Each number is 128 + 32 x the weight over its row's rms, rounded and kept within 0 to 255. Layers, rows and columns count from 0. Numbers have three digits each. The size before them is the row's rms in percent of the matrix's.

# layer 6 attention key, 512x512, rms 0.0305, rows 25-67, columns 0-63
096:158111090119143094120201100130204158153154150153151110141144127137153116152092102124177133069072116204177107183161136084109130117159148118089123141120175106165110148128118131148125079176124099
092:113160173147115128186131122159123140141112150155110099190055126164130149081101075149068186092117096088173126117151169106137124158115075112113103162142159179101143126111136140123141132153124107
093:118138157142124111167174125162096096143119021113086152119177153132072124132141120137111150138118131130099114102152141101076109063161113087120087123129123090112173149090120099114108140099161146
094:137192125100091135136113149122200100109053152079118157088184113139071106186109132110134117080122153143069117111162144145088160093122111151128162124119121121113124117175103118114137124132111130
096:119151187137169130131043071130113125149094132169072143126148113153141200125181136089164134140180128085144044057125155131148114140122089105172112153152111137121180104101128099112107160149173082
095:112107098178202132108187099138133142189153059131168118103133134059152144148186109162092123111166102118107095124169157148122157090059092126104133059148127123106130108108131143198165103086139174
094:129145159105115169114130166168072123112160114219121075116118163113129118055127029100096104114083145131127125129152125136150113150105119131124107154129158110149164136129141142132099177137109211
093:122163174165102140153067081185144111112062146153135175109123188096139058160126146119078209223206116101109077081141137142167101166132138184146119194127078167167125068128114163134109082155155118
097:164116147154125158072188147129111138151102123135175168126082127177153151167143123116117105154095113121132079116104111173125117150131193091104159148088145099125122135066094112124087081153159166
090:108088094139140085107166135130147134137143129150082100116159157146167157106171192141148133141118132172164144111091131171136135197169145164125138184093166127125104127132156093157120175108133114
096:147096124146157149139131146122120089150093101101161147123108156146100169118093098177203121098118139142140074163118123102122116163130142121136132158135087135146136142128074191069159100170133158
088:171107101134105122095180126176057087166102126119140115109099124143137137134126103082077133119082115159099187136152109161159150120130152093104126168125117207148130113072152117039183134110135134
095:151128092147179168079156179089133162074133160099164166157118108115115126156126055151114137124153135123140166134127096161152103099155147082151043149169143141168108153124105141144094088195107157
097:124094103202199098180156137095109138135036102112129126105140122129087168097071099104152081150089168146071114176088129116114158175121139195084164128115107163094158103115167159160096085131172161
094:111152112121136137110111142139135161126157221154149102119148111161098077159081165164181170117100196099152092138115111074146119156117155126087105118137146106112117160096171201120146130145142092
092:166113154106124130158185141084100109143125148135146112121126156080149120173174101166118129090137091146111123111157098154123109127183165166086189096106172108099069061115069113126132109095108089
097:127104126134101148155121142144192108145180131115145135098091114132100158128077098083162085084123132130140118196116124126081092112200160122126084118134136124139096128144124144090090157115111083
094:080159092085113139102097154102132130113122105116144147117117117123142146180119174137151188090100123130103133123186084212078115204116195087137106129140126103124100168131125083191104169105122105
094:176109143135164098151092153138108081138139077096055118132107097181152130102150120189106116122130084129140118133153110068122131166185078111090116157130118114095166117135134063097054169159117171
094:092084122138113114150087111153109032139137149145084149131156127120090154170210122101134113183116127084141095105118101105098109112186203128130130135133147105119156122095126143096124134153098122
092:179093111118101162097130091122138106138142155125101152190136175117099093195158100080132109110146126074107143081103174160081085112160099160214160083156135159076129112169116125137120130126116156
098:132128091166139083099088150145071125135108136115098141153092140103122072149188140149062137105158083061125103099124123124117154116108134101189180123131138178155155096153145152094187090118160136
096:087127192123122149169186151131099113142143128119125137108151089147136070129143117140038157066149119101105132104133137091125162149127126129112147042137114183111099116135107160099190116120106106
092:108216065177197196104185097108146155094134135127122140105146122116141107147177114080170166192124117168142080131095101117110130039137110115127077086145114103106138116153117083172109124144140110
096:128141143157165188148144065091149130147155112071139127035139157086094168073119175164204090138129145087150128125145130140150125143161151085132120163066159153103056150103152124142102147157111111
085:124137141085170120101124148186116124125165148151105117150099157132153101174122075131178168147124133089147139161061106146078060178141119146135123137116174163112156104115152141105165083144127090
098:097148148141152114153103152085135107169120139074120128152210072143131120134121198140122172172070090101169150168078128153150200156155164103088138129126169136132110209110148111153109176126182147
092:128091114161170048071160153120122180160140167119112092103098141141107170120145108104087133160097134145117118058047203110076169101097133169105110173082133181138200121167156178136143144128069107
093:119140081080159173167133130128147187126164122094035116120145105136134128172143172152193109141132138170163100195178164106104103108127159176085097119114103103116109089113143114095104164139178169
095:146157143052133167074167143164138096167114085104129162097124104126134103165132197146145136178101144137064107159131162109069118147110096155117162178080165140162113142125121119085086148139154113
092:113070173180087087125150151094105136106073130217177132110158111101187090121180111126091181137171134125190076089052156091111084125172111114110215147128129166141076128097127117183115119144141133
095:094116101099139093135036143159096163146059116096165112114188095104141118154136163170084159122127116121135131065092157098118179152165104129102134109126161129146144165158059041155121140143144109
092:105158160135155126086063127153120194143154070145144133119134107116165051156131138133131175122113145148156088120116116083144123111096093125139068135141117148114138123078135135140097204100106092
092:144139104106140208124094126151106170126077215169106141104135136110112186176217145162174152179114133187090090141125184141141139099179116101096083163074112146146081149182164128145142129102137112
092:115116136130167152138115117132033085065165149138108103149062110080140099136131063126118194147167123062124114109092175120148149192133092100156139146139150159155141177158172145180145190141087129
093:099135213108127078171200113086123177164131082200111130143101111105095134167124096106124101124148080136161123121139096145153192139165119127078173115097122129079114120124130102151117107139167130
096:164129143101101156136075101130103112076105095092104131110165119178103130159151091124137115121133149155074097097169171205136099077100088173109091128198138095074138144157137132110086106105101118
093:104144115146159133145119076150124124126190165078095139128040087145120126149172144110160140122148172046109135098180165162123172061172076131173168163154170184117082148131122140110187141128138128
092:108159129138141184140091110142048156118152114171079094113165132095116053131172104118097148160143114144133123165130069115100149115159072104157099101145136165099142131103125139153114118138173172
060:115114121131100111175149103197131079094094124085135130128087122155179141161167181154145110114131072081160108095175156114107089092095084125135106141093091152137130187162138147161127117141096120
060:124127190187147121162111115096104127118074137160106130181080118137133120138163075141128142134133073091182122121136136135201100119172147160121109142146113109113172172109188141142123125131107129
063:207172119170129175070131096112120177124136127135149140176176150124109120053122106174133093101141125068113157137104157110127144161231111169168019163167127089134176179093108108173099156158095161
059:082130098101089144150139129134143162093114131135082173110120146146136187117142097145130145131153155176112158203119146127139129175129161179142165185145141111138147158143123056101158180086130111
# layer 6 attention query, 512x512, rms 0.0305, rows 26-68, columns 0-63
093:133054113102116172111081107164136066108127164121136133132118114151077156115145152127134079145168126118111032143103111117131170140114153111138158156119104099146149136157128148079166141140104160
095:114088078169120156095118102163149114139148133174121134124063087123121120093149110128137074120162137168171115122139083115062185104162179126103142114126123102116085112129156155138071187129170094
094:165116134094119112145121126111168102198093096200092141136133152155158107131166137176159134187114114154125179135082079122140118099161153098153086079135070076122106093136120142121106156147146164
093:139138139171132130103145096112119035146119170191121119113062188081110094093166142108152168126122159129121189130062145072139149075144197131099154100119104110145138138101117109121109083101173177
098:108118103072148091089073196127131113170138118120142150140079090124153159135134090133085143191145104151100133096096154160100115181186108096052131128090098098115147074177072174092160123098115129
092:149075105093112091071162108115191129125128141070066121178140138076113145126164105137102138120134136091172153135106155151092124126124120097070170132141165163096135178192176103087125152104122132
092:169128083115197113072112096117142146138109145112054103148175121136110174136140121182103148167102114077086173158091136123192119048137183128088121131150109097141142137127134151157168158124155157
095:150097178141156088113115109107133135151078210152090098162138119088186117149145209121067144143103094149096126105055172137124124088173119122143169157086163117115144093114135098124136100137156108
092:129096158122156154141100097149119141134097139166147103143116155086125107179108069177178118154105103089104048052117107141129069140108160148161108178128118135093112101125136215129101109145128123
096:134175137121068126142128169168166148109110134122123137132091099166119146133134158122149128159160133187107139105081138147096055142055128179090146143138209124124137050071136116153098148089113152
090:109102119143164133149161119175180103151170223130108151129089084120120122120138181080124084098130085133136131130098091059151184139130138111218088157137080094134111153170137069138184083153128114
096:118188135137132096158178127122097147113121111145152158177097174070118090126107138168181101116047127092078150127150154126124139142113108103122172108208187134126141144082114146136119144165136100
095:122127063146108159136063091118119099175106079119137125082144177125150180111176168140116229120115073090157113078169137154167110077188102187140133076091104045152094128082153124068150122114176174
093:098125045138079151190110153121155159119122115099122086172106124126134155133199127085138133140179109127132143090165096094120126121143071164143118163161133163081088117073170089179112112145154130
094:104154118150142124192125131128117109152136151116139109112095132075122146184056182134151102119155104070105082091138254110140149078138126183155175148157169123187121129146043132123085203131132106
094:162064139093179114171153193178100160107101150153169139167071097146177095064115142106091122141116146100141091099090125098118149103033212129192150146106124127125135107125187093142173113119126138
095:114097120132149162170079097134138103159162064158101197133084178141129105120081103117153078187174150128071113158118151095119146117097126092180111194084167125144158081124122047146151134128154092
095:089110149134107077125144143127130126160133143113114163063150148138085198077138085090128138097182127138183199147077168125082108098124130123126146133149122137108103154128132143119113121113109090
092:124153185150137175134138084116147194119105162099124120117128140121106136127123155095160102152097218188083137123100120126155140169130160068106139104115113066102196194093175082160119159125157187
094:115103162117126093098135149076120125115113141127095109168096144164143197056147173209132147123093067175125155140139141114142153146133182101123179131168162073159164129131143132121165105112166148
099:093108119154130168132158102110161128130238146191080136089113099145128112101172133049163121132138142171181127174091156144109087167124085100096153113096191138111095129099206112109089093124156111
094:167199069100115134094095122120106132133115107136157142156150136145087205114074169115184094119056131189188130149095077145166140145077122141123114179162148148092165153089149128132072103138210161
094:148100103134099115132137097160140208120123174171134135147171113105175152148161137174110127132176118141140135096101195159135138122103080123127155122157135250114169207153139153121143105126074104
093:122124096153090070127133132121132132192159197230156121106132091173112108147180175118091075175076060117133093178105098097127063086090176124152117154135118106127099071143147113079145098118127143
088:080170188132109123092099119108145132132091179098187143145214087092098123209092175122118094098081103118108100098116106111115109159098081098098147175132065157081137120122118112103081155131102138
095:112114068118084086089124126137124100148095110088088111133152157148110101139133085177170082072133135093124116123205147131115107143148094152100109188113086109155082072096093148081179126118201123
090:105069100100118124128116119094129083168115125112159161138134142061147150124102113130116099152161057118062158111134131132076104145182162132113132151139145162118160149115209067182095123103157116
091:153162063148169125131088103085116086145130163147112116095139074110116182127127150126153113099176161082201161136106117146175086154118134166147175080145123151110103087137147209177108156058093107
094:187118109140175118157057183072101138114139142141108088152096152071134129124127106139144127078159111119169140146179123136145145116197204115182079091121089137135142066124130142157154165130117055
092:141127094145105113068171130120141153181115210097159067149184103130180085146106156211127142136106156147118133086118157173177143130104143148086141082079170105118165114090127116188089103126117139
093:140114109139115166148155137090130112123147109148097075160183100144190122154183139105171067163161129147135120108161132155192141168106111153169078109106094164184145177180135163155070109126092144
093:092066103108114136150153124170157132080130159178138127140126112123130178168097112160128160045148130115130085160135191116114139156062141133144138149111141100116036113153085062119181136168069072
091:140101178156114116105206116146190200093127114119144135173132141086105109157144146078137220118149175126162101098102104067158091121115154110070155103131105221173159142152143144164117113112084125
093:171163119157156166129134175117167124078157135067115156174145150150108072131180168174191106158157145171157105128105147123103072125155180144129146145119091102063099120083105169109090077153161101
094:132190182096135128102083119174097118172149110106139137126108151129168079104133129173172114074098113140069229129125110084058131150128096136036135157127145046135115143146158151107095127096164135
095:138153171125168088197105089144140078147117166178111175148139105166171109065111105116118157089098116177155162142147121117112126172122120109147112088133152129165158119129164105162151089131159162
092:134075094115150098133087129166088135122162208124137072097086131132085056104139112101074109111097135165164126132121155149172074120143145067157150140141131063146131132048154120159086135158083127
092:118126103172062160181084068147166172192112160141139134166145160106111157149121143114130143143142154137158177113122151133140128082183115166157133169117103102153094097198135210175148167095186102
062:084134098177202133085115139117140191105119130091076143149127125046060113116120084121086164113168130180139138160123130117123116163127164177120139135113186103070161066129112167139066120103134139
058:089115118191165134114128158127127145135195157118110075113118091134081177133113160128073124127158148126078149132217108134078107148108117114143154085086167141118146078076061149036172129090172141
063:108118191210143116180090144116125093084140146129102117115150106079139126141117121097095201138140104121120136124214093128128106130117115106064135120080177099088142071102121183122164095090177142
062:160098096098121206139135153100093128214155100127221106171123160194148115135143158128104118132136092106175100119110166086100121103121139108111124092117099130132101117163143154155112151120123159
071:117140130206122103185126116110155143082101179100110144106149089100111171143091122064072178128121111173071196157150075164168117118147127151064163146137177119150132055056091119076151145130151103
# layer 6 attention value, 512x512, rms 0.0305, rows 0-63, columns 0-63
085:168098141108092140123146137102124169178117117176053159095072085111121116158105103223084130171178117072187137128177119144108125148065164147120102124168082148118123109191101147148156109125103176
085:088157087154159145139164149132109109139157083145155116160115118122150159103127143130117161111134145150141089120096095134164138132107154114114115116142164176138064141163143153114161107129189090
085:141096150150120180091093135114129100104117124137124123101103106180141120070111088139122109139077114136178096102149141135102118129180221146127124151105152055096145098185127102103094123112144112
095:118080100160067087135107075156143140190150108136103153137089148130114139117105128111082094080159125126136123119132126111148203059134151085113127173108130115127137121121106118128095110126110187
080:136124203095164200129173178134138142159118096102114111133180151099135109168124124162134146076123155162124112144073104202116105119111130075131111067106137198132134108150128151161162142183146104
087:129131085128106124172127087107080149135105153113130095144111074153099144131112135116139134107083108126101114129143132106206137108054105137145157152124073162088130118140108132098180114142093117
084:194113121175113111113150124197138156090127149102212125113117075117122100165130140108098161124097074149122134122147114158105076121105115122150185102146090106124109098128064122153122104099158026
088:061124082147079090156197155108107140107131121148249095141145088048158123096125144140129141130094168111126151131123090119105112182136141116060147104096117120142080130119161095178083156089099092
081:152118073081217129157141127107118135143104098115143168102138110117172127195151122051130130081093109078081134172098159119119132153082100107149131082139102174122157100126140124132171126096099126
088:171156087158105161147076128061094123064105060107156151087100068091142080135125146126112112130146126110195144101130156078154108178110099154133137153122124111101187113095113163138131158086088074
085:119110161163186120115126147089146178143116082127126115153141100105130082123202133181094083140122117093173127144101090141090126093105101059195102083132087127103133153141104138161170115049069119
083:097148079169137113100069180156146141055159071152135155108091108073114137113126151084104080096112173131160165128161105088148194176131136104065113123096112082103135079136157107159171129128148102
083:136104144132159158106098120111154172162125098153127179160078170102089152135102157128119163087123192117152158135053126150139120154123122130151142095092157176140110076138089142114131161104141197
090:119064066131114090102112128146115073164105119124141083130127149101123112171156143177127158133132174100155088131107176103109180138107085100120117139110120199195082118102127106126103141095111128
087:136130160092113136106079120150143096076160135117072110088099131177092100226102129158140117131085122126133126139128142081077143163180112178160125145109099095150118138140121157117161125122052082
090:188073079119153133102152127113115147147159134141097120075114154174104151154094176085122146119151121108160131135056089148112102158115134156164090131098077112114105125179114108117085155128062124
079:165123094178041106141110077138097140141135157142147101124134144101098121168159161105113134151131095137172137139182103182115059143121167167129105142131038135143070117129138090157111152093125133
090:140127181123048117116067075106103224131129123120099119131130049112130076127141127159100132185083099165115150143102110111131116055048121144114109139208100129143146144201089072192160132077143151
083:157176096139072161159136086156151109128145199207148157126133152137161154141100114109150147111143112024146128142162167099110137089131157094107106157124083079126076159158114159096108166102188106
079:089130132089141141149117129101208119071102110114099075130091138197118121130118173161116118112180129090119099121137136038129135162155133094120136168085124079137094139106168124116107141159157107
087:080170122136221098092079115096128111155121056134091158079147136155133084145150100152142127095117172139138161125148173190173191115095115108111082108142148098160120093159107088079189100105103168
082:158141153113201132166140161115156130147073119098114114068137133111148140178214103093131112114143114157101135094171124150140175134130130118131109177137179126146113110178092174096122123095132106
080:143125138085141115141096106155126086111071126111226147115183144076128104178153118114137129157079111157058132121137157169094139080049174158105096121147135140089096153119128172137153057142079172
081:143152147191117118097088135148153140138095123097149130133165153073133133096145126067127123138112123171119152128113130127109166160145100153119104149102087120163138160144145152111178156119152127
082:107131097102165118101142172178145106197080161141158070138141148105113179116124132136109192114096157105102064107155152105124161150175171125116114143116154135120075136137129153122094158142171091
079:133073173154109166098152163091146173166103101166115151142127125147123198123131143119112097117124131147164120132083141137131192132087097129149077059128103177099138131175102045136101162163062113
082:156127145119141137140173123119147195123078115148125131170097130126133159131100145117101078092171176078118163112145103144085074132143134105111123039111111151117170128108062103165100106151117120
081:141107149175094174105106116070083135139082131125152119174104158090135139121125132089082163135181101145152103122076139139185152090163140083098169136099108192153155126127091153135071078106165147
085:105122150056117152121141118126104175120112183154108066104130110162116135221139116198119159205142152154081136135098087109116153141140129089097106171131104130207082129095102103143129130093113082
088:189122102121090118088158071128154105170122172098136144092138145140105162136168158082109203085121096130159106131153095150184129158130143142151110187117103089133131111087116107117134144149194168
080:146060138209119120155117182118124114150121129178151175155104131085142161139185117145086136136138087148148099166133173134120118112171088154163031123133164162183124159103154087140136120112183121
080:102114148104113129126051164088111124153133113091135071069132080101111147119136247165128108089143120096146165134110162145101173095146075122114147085140099145143176109099156158140107100074084152
086:130147115113070133151123131182189169129164127176144127144096116123155081075171155099103047138168129140109131121157127083106133105157124099058144140072128085125121138115206082116127148111110123
081:084136136139201117132102171092126130145161133138126100131122135107138101126182068127108092177134167155183166114162196175128189071151141149142144138135101141081184149156107130090182185131132123
086:163051101091153161105170112131118196140156117088148138093153098056115127127119196176110139122163138148105096108148089104135120189116152099162095126102127173130132186123182103160208115106122134
087:109161156093085123143140147141147096164145131105155149089144102145116100136140112121086119160120168130138160130119118089124187114131149122101121118114183132111134166170094030158061136158109136
083:135156160100106097136166157145128114109047157101187063141130098115152146145099153156123110153136059128132147069158096116087112109150178144110149094100106096143128123202097117141132093135103081
089:151116185137158128118095118164140116155111080138089075117173148168116123176160089122110102148143151132110140147128138089069152126149150109104132095145144144129056142164108201145128191095098147
083:095103089135107081161117086198141103122102111159139149131109095159092128085136127112108075124137094114095101107253156100101086112133157167069102158117112047180140134122154110127071069171099131
086:143106138103085146122111142117140176069135131108107120081085078102121058138135203115139159162104136133121127141212180076127105116131153169139131150194102078201126159129147126148106112168122186
081:101104101085101096173135098120130139161129137143168069139108120069089147129130114108132131132101115135087150105142086096150085177140175161151198141115067086136095145163074096114155163160170058
085:128157127122137119126101092162115159136113141093168124133109102144141145088141140101121068132133098114139159139157167159104100120114131195129184086087177064092097061145145113119145097111154090
085:165182150124128163172194125089117146173115165131174134154133126095080155148090171177147131063178087107160085144140175131163109142083148121164169102078175112111187125100153126070109184116153119
091:125101149149097125109099170141101120140190116133052083117204157169155166153127144172130186080146109092154083172136143189114164163097102135198098109105096161125100148135077129109114199153113115
084:153200110168215133168090172153155117079122133139164111176104121100165094193093114105148104130107153142100150134065123077144110154170076077107146160109142071163091084115156142146137165084174125
084:183136116106134107175172113122161082193120147108168124119149127110100138134145170122127098122109120110097181166101126121078147060114177079144187099112136187141052136112144103134160085146070112
086:120116149142129067123128130122126162093151056101152107152088146055114128164066157139103137147151117156185060158086128121151161194131132124111107129139106106089127162118130140145137141067190097
084:127133172118110110159165121094130120169174123120113153152161141117130098098190171152122140123148079070138171115171154158054128084076122123105156106157164148138152131128126083128130063145134161
079:136107143167099137106144126145123131161127121109087114097176121148118148135110107151121122172123180045133136144105107153114122123089141145148069109160111194117148166098117138139127094109079139
085:082141103106107085100077121181138144091181111089093174165132101162120127085109132110114133102106124119151190139130156086079166158120130208107138093161159084109146180058131068088123133169178108
086:123143082068152136106178116170142148140107113107102150143099127181131124106102103119091154091127120161071139120156153093084145053142134117134105089123155149161130159126159098111151102143126094
081:110154120119126180181039131070124136072144102106137077164172120142121112165165101084157050126112176162098145120084093098134106142153128143105126136097112086116155170163140089136090204143082142
079:159160129091104173185139148106042134125092143104096147123238120082096163160136124104100105102142144077108134113160091191130103177084140124155063120095113143088188147101121071124103112148100089
089:161131145128095119119171087165145130160125115137083132164175178184145122149089088141129195111136120123115120144048134105133101106080074144086141156154107186129091147103159161150144115182181118
082:168123121111133131096128109127127163125152118160172142097080068104088081140096167050122061077092110145198147123134102142165067172074153130094161158119133043159102056105157058182156139132144126
085:135118051117177140150111138091117104172070155116132126134111105088117169100141079085121105154092092152110098089125174146181198116098152108135086145087140170130085108169115155116162136137109142
088:125096137108197070058094157093068084166128145105145133102144130091129144137167090023139194150157109181102111114031174175174225136119086099135116111116139162092180125186129157141128106169137174
077:147127124133122178105188143158126129051073124119154124161124100198068148200143078192125099102163104181100117124160084164086144115146165116157137108137106148134091112157092118078175108102167063
081:110192150132155116195111101109087148104135100105147138123148110123109125150101093092141117114101117127151160151092136103131107087108115152164140125173092113139171121056156091147178102137172122
087:156147158098139097135195104103150082139107150152131098117124124154148113104158113127151145133128101206055114140095084059102137130142177097139097145172125087182154114129142190165081125143095155
086:127092133104125182116140121173110133059152118090182133118090148045137124165129172164114225201171134147089140104098073094190198167135119085107116138091139169139098060150140092097123111089179123
085:146134154169055071144100093177188109186103132127107140142111152245127098118144066172131123181143092120134096146182107087100075077132181121062140160136101142127082178120162116132080164140118121
084:160115151087132129158170172114127113140154106154148114188161106133108198160128172123193111119166162040137144160122044149101061150076124112132159120101033160093117132140069115166140135129158091
078:110105097184141178131075108106106173094130116081113145115124126105177087091144088085097079153093111129141123122108142131143166147106123063117113099162126095105156153129192078091129140109126180
# layer 6 attention output (transposed), 512x512, rms 0.0377, rows 0-63, columns 0-63
080:162087109159098112072145114188182146110159179151096146107032136130101111139123112174097139203078159153152117108129119077154150070132099101147122091188101047168116090151091113134138174121103163
082:106177166077182200133139133138099156193092160156166172129105135136125118138070124145150110096132096114117141105123124128144106161125138171158104103102095162150105188131152149129184090094148098
081:071128133102128111178134163094130107055165125129134098182111209105129141143195132124139125110118112133143170090123080197115112148140134134111105145068160060088093090167135132139093176103105174
091:116134143123104122071112130175159199105128138172107157148122098081068133084098102135135127105138124180150096177182132140156144168058097040168178139179124160155150108143102144123062112092148061
078:181091143156109138173158103151163173104138107099146102094162137132153099152094089110161183121135118149102110118142077147140069156087144163097149150143067198168144084095136131111150116102112104
085:122067134115144139099106118122101176183111169179144093112130157126104080121139067088097126072131139108148125143117146122123108087139155121104139133104073132153083132142146086107134064095159191
082:168136135127122064160098126131155049123103114108124135148109152170108144119123106071129137149162100140141098121127094180167099092115141149147128151127140108070159132131121165123166100155137130
083:097123131119129145138191173069079161168175127129197110153103106144097144090132131128119132148194164134105165069119160163147063143150161111120097113092170119099081178127129077172061163075133114
078:107125093173145095098115088094098166161131104136197152105137099111126160113128136094063167127135120129137133156152127101124100115117079134123106120143068133142127140151156103115122143130150061
084:139133140114181167115124100135119071135137068082080124102095166104167159120171145101059106127129140117167109091084101200110186159099085083134156113119150109069079143197088102103118135129129159
084:085032083108145167121131096191156136169162073156198190141112145157153161134136132142139133139086184103179157197138108075133075149114099137123119127123080122089115189195154104156147155095064150
081:105133153111149109112146167077140133117154131114168129191087127174139114143114099104099096127122148117106151109104110135109132140118138123129128071095148074080119144095162109111151165153101128
084:109085118169144108092119141037108160125089059081131120182133122092128121148120110152102115136138111138120142131156103110165151146093060120104169119129104135141105168060094081109128130099102157
087:120141124171094129108136142130186177127122160107139116117186097147114081162092176147161140134113154122134100141121144132072106119160089122127082106079105168189106120128145118163070118091098128
085:133130146063153105070132205128141105089158115121094162127124156116160144134137138171056140087114058052102161164157134209091191146144076216148084113109076179153072149160119153153137170097073109
088:125166144094088096107164097127120077097118130112113069149099139094166091116129151118075081118137123130135081118122121150145188084128109130088127115101115158122076075151124122109111077118101098
077:104152098087120111147099128143136088089174121142160083117118141139091112104082157069064136161140114142174124171147134182080151136166078137183173134122103090162093125151147092104128125135155082
087:126124101106158153131134163112103187196173162175134112145151078098086091154081117150130148175171150126123151187121101132095182117084170115178242131224136103112080124173082111091204159127121099
080:152149106129113143130118137141155106075149178134073060140113139165098126104165143103116133096157103121156059118089147142166109114168146080112134114175152125158115134112128117151123134144175134
079:158132168122101149139188161112161168142061108145149157154197091166117110167141145135093153084155168076072142139104119105146122152112098143184116125106113155144143146169121145113105080138114134
084:107124149110149118159085104128089169120101115123149181105122150132132176184164089160157151170146123149168120176132086131138127137038141110112114148058166134131115152161142102176138123134116167
079:160164131106133142126145138102072135143106111166102158148090130185111194138218149133086127142101125116086122118169090101162136137151106172101102156163128118132141163149125207113106110079168173
079:101143097112148123142147099115123205182130166087217138097100126113116154142186079111110096171157114155127154088172094154116117069175170118122067120190071145151115110131186140088139055073092133
080:174164073099118098124115077114111128179164108125163130122102159112095174165157097105126064130143145148135152110136114099127149170141187178162188121096113104148090132115150098121173158140090132
078:169116103122124152177163122121106212140147163139189115156161132117116156126185169130155095120113129127103152057163172112200102128186114155076099113126120101141142105138088192136136125090147138
077:091138134115161116063121104144160165118128128101153121164098170167147127113103110118116149145173142188103139249122142061112171143106099126093150145107099172134131111104117083092148086107127115
082:146061098163155115100153082167145172116111112119104195114085115167146147108182132132129101154140155179093099141132139075104109144113163153078162110168121112153098099075115132146049151084129145
078:064103177106092153081090122115082121093108148167136118174100134119120069058135187161142150116112123143134122136104156200149176128078058126147164158157117182152168173142110103110155068120169120
082:127161151060139081102120173090169127118121135082169077100131087121122123141109156206152190150182102127142099123052088193129167111179098142164085154161091138170124158166062137099144107132131094
086:123157115148129154145112145109100138068079140187120160132060120169087128104138120178107141160122075146149102159132128128109118116095094056129190152160125108131092155118186065140115142192110066
079:121107091111160126147110152167154177089156138124164115113108139110131112185099141137085112120118105092178134137151106145135142176152129081176103111118173105096088152145130110098085127091168207
079:152085147140100157113108163139154141133132162186120137115129126123134173158148129145145138132093147124149114167142165096114163132117112123119145099096174114106152140168095093066092120114072116
084:117154102089110134130166189139062114090195128177142154148068081150135126145093152042082106122071136170110110122122139101161144124117167053147119121156193132074161132149189086108157119142151129
078:138125108154150111117067110247132162109135122145107162149121184140108206122138052088160151116104114198167187167161126094182164120106142178154129139093103120105126140170129156134131218102081136
084:108105150090110175144184080156135201118124125119092119171063113136152106113138135130083074122112158068121174119153067108115184143154187122096141112211142131129134143161173080125183086100099145
084:127127148174125107098124134171205114115106162138146154094127081128133132135127144125170150119142151124119150140146113132163128161097183117098084129147157153125106092135131093147074189150085151
080:133162172119135105181172108143145115065124153129183104139147113147096157086143126076104141141144077147120106080139126160135144141192156136150117071154070131155133146135075171110099110072120124
085:152091129095094134119097165113113124098161145124137138057171110173088076120148129106164170184165104132089098180139162121101087157160089164124105147192115139181062176175131174084173235104114090
079:153061145085139090125119114127146102133144133099150161078106137157123161124158188104097146133092112132080112043141145198139131146146159130135127121126105091124175134183114122137106080123147115
084:126138169169109135172123168089095180097115143131132140155131117122102100199165125143134108138104151101136144120167122123121176093127169143144080137110152060077111145156157105137154208164136153
080:127137132156113131111115132160118161094155123108137064148148099108111147043077181081168112100161136146161146112133055113166117092103112147139091154197044136079093162195099119103143130117169117
082:125156119103148087153115165113058104106130080048117155119135095158182189181158128102064114168109114151091113070126157138127096152092144136167142138141174094074151045066086156129062123108125127
081:140132132142078191146131131163173070084167083154140135177157112130122161139081093091128082102090106171137090168163212106126082129117167127164162129167117093065142134140090153139076154133114136
088:159138134099093138106078166163145180089161153134111117115139123124088066136081113170080156110141080145171086181154129068115141140128096138160120142108086110156088120121073171128163157127081100
082:156172154127176138114140112069101137182094135146148091147124075174143153182165153078147074166120140127102102161102151151153096151109131139145119115124149149110150143103129185105154104165136092
081:137125175164089119166079137127132113068162095167159171065111085099141125125178123141147145115148161124166143150120159122170062064181213116126092127132100153167110074116186086074089089122146104
081:080127120119196157080175159084127132150149095144112114142107133077094105169090155131131127150143150092127160116091117163091176154101089102224194139110132152144112129135087124153126133125063073
081:156076132216130123153173137180111146154131067182177212132108124083150146160154125117133178122082159139094128116151152079142110160091179129122161106101123104173207075110069119163138107098133136
077:096184134149124102118096105156157097128135201128088147084102155148128112153123108142100163215089190118144136181139171116092095130163138110107140163150105094173124083124197127107106150087052105
082:104128139106154097090117106133120141124144109123124106177142118129126125190113108104132081099097121136094182177136130087098163124100117134124140128168171085081161083083100125125176152168062098
083:182081073105100130110121137165145152134096097164135216082152118081153095131170121109120079069147091089100134132162122101123175118177109132067126142155160166161147090130110127077147086139169138
078:117079130164166140158086111133174108152146131086169105143186094110177139131094113057153076140185150169138159226141087047119155121132113155148145125128146145150099100111133109138127130101104134
076:118126120146115127147093041166152104139135121099110129122100176150154139120164118102132145110129162100147119135137044097101154131174177077130130178161111095124125070110132108126104122085162138
085:135216179181147113088174123115175146177116155158134122179178109128108084171077088137111165146167144134121107154121108125082106097119054134136122186119122172184158142065133159108165109177118099
080:124152138151173154145107179070148070068180101166141095132111148169122139160153121036108070130089122143137170085089184216131085122101116113152127157107179131077065160079121102134157111161112076
082:123135121138114139168115087123107187120109145083132132131115122132115174112211129097091141140123159090099119049162109160157159126195136120116107115114065147140127140132142092090105100084144171
084:111131126126135132096081157055076148155111136104088086144112165165159110099165131096134127113132111089081161104078144176143173105111135133111125139163040170083148142123155075151153060131102106
075:197150117144178178060173124141124115145104099123148160119179170151086058154110150059075084117097130126060102038126136126106112240159135144127047126136084123152134140122160148177172081104162133
078:145150145149135091141078115163143146164140094160150152096146110111089116166127048111066148108109156155141151193127079080104138127085093131159169141143117126098151137069116083074152136167094093
083:140113181136116151131193135101155083172121128131131097077101131186084148116125168186149129115098108106135160121104196140149095101172180127093134106153096165162087182120149188098101092209116099
083:170212084103109084063145130070147187185128180148159148156125108114109119165108173097113172124156130122132141068137085156192137159104136116132104104147108156161152090150100095102152125120096078
083:151119178090134077146150158150182114109103160113098131122174093156159113114172148153113135155098156157098023141122165133080098188141144142120048122089123110140165154106115155102152197144188175
080:145119065188104080164124102128141096131126096120161085133109134159108160144111154134131164134168164134114147182115086102103068117163121201076129093100115169188153058102132126169142147085149114
075:094112161133168128117149101181154168132122154154166145119145134131196106145153088097154137115077127140152151147125135093133126126072132092155134151064181069070114153140123047096149145152094157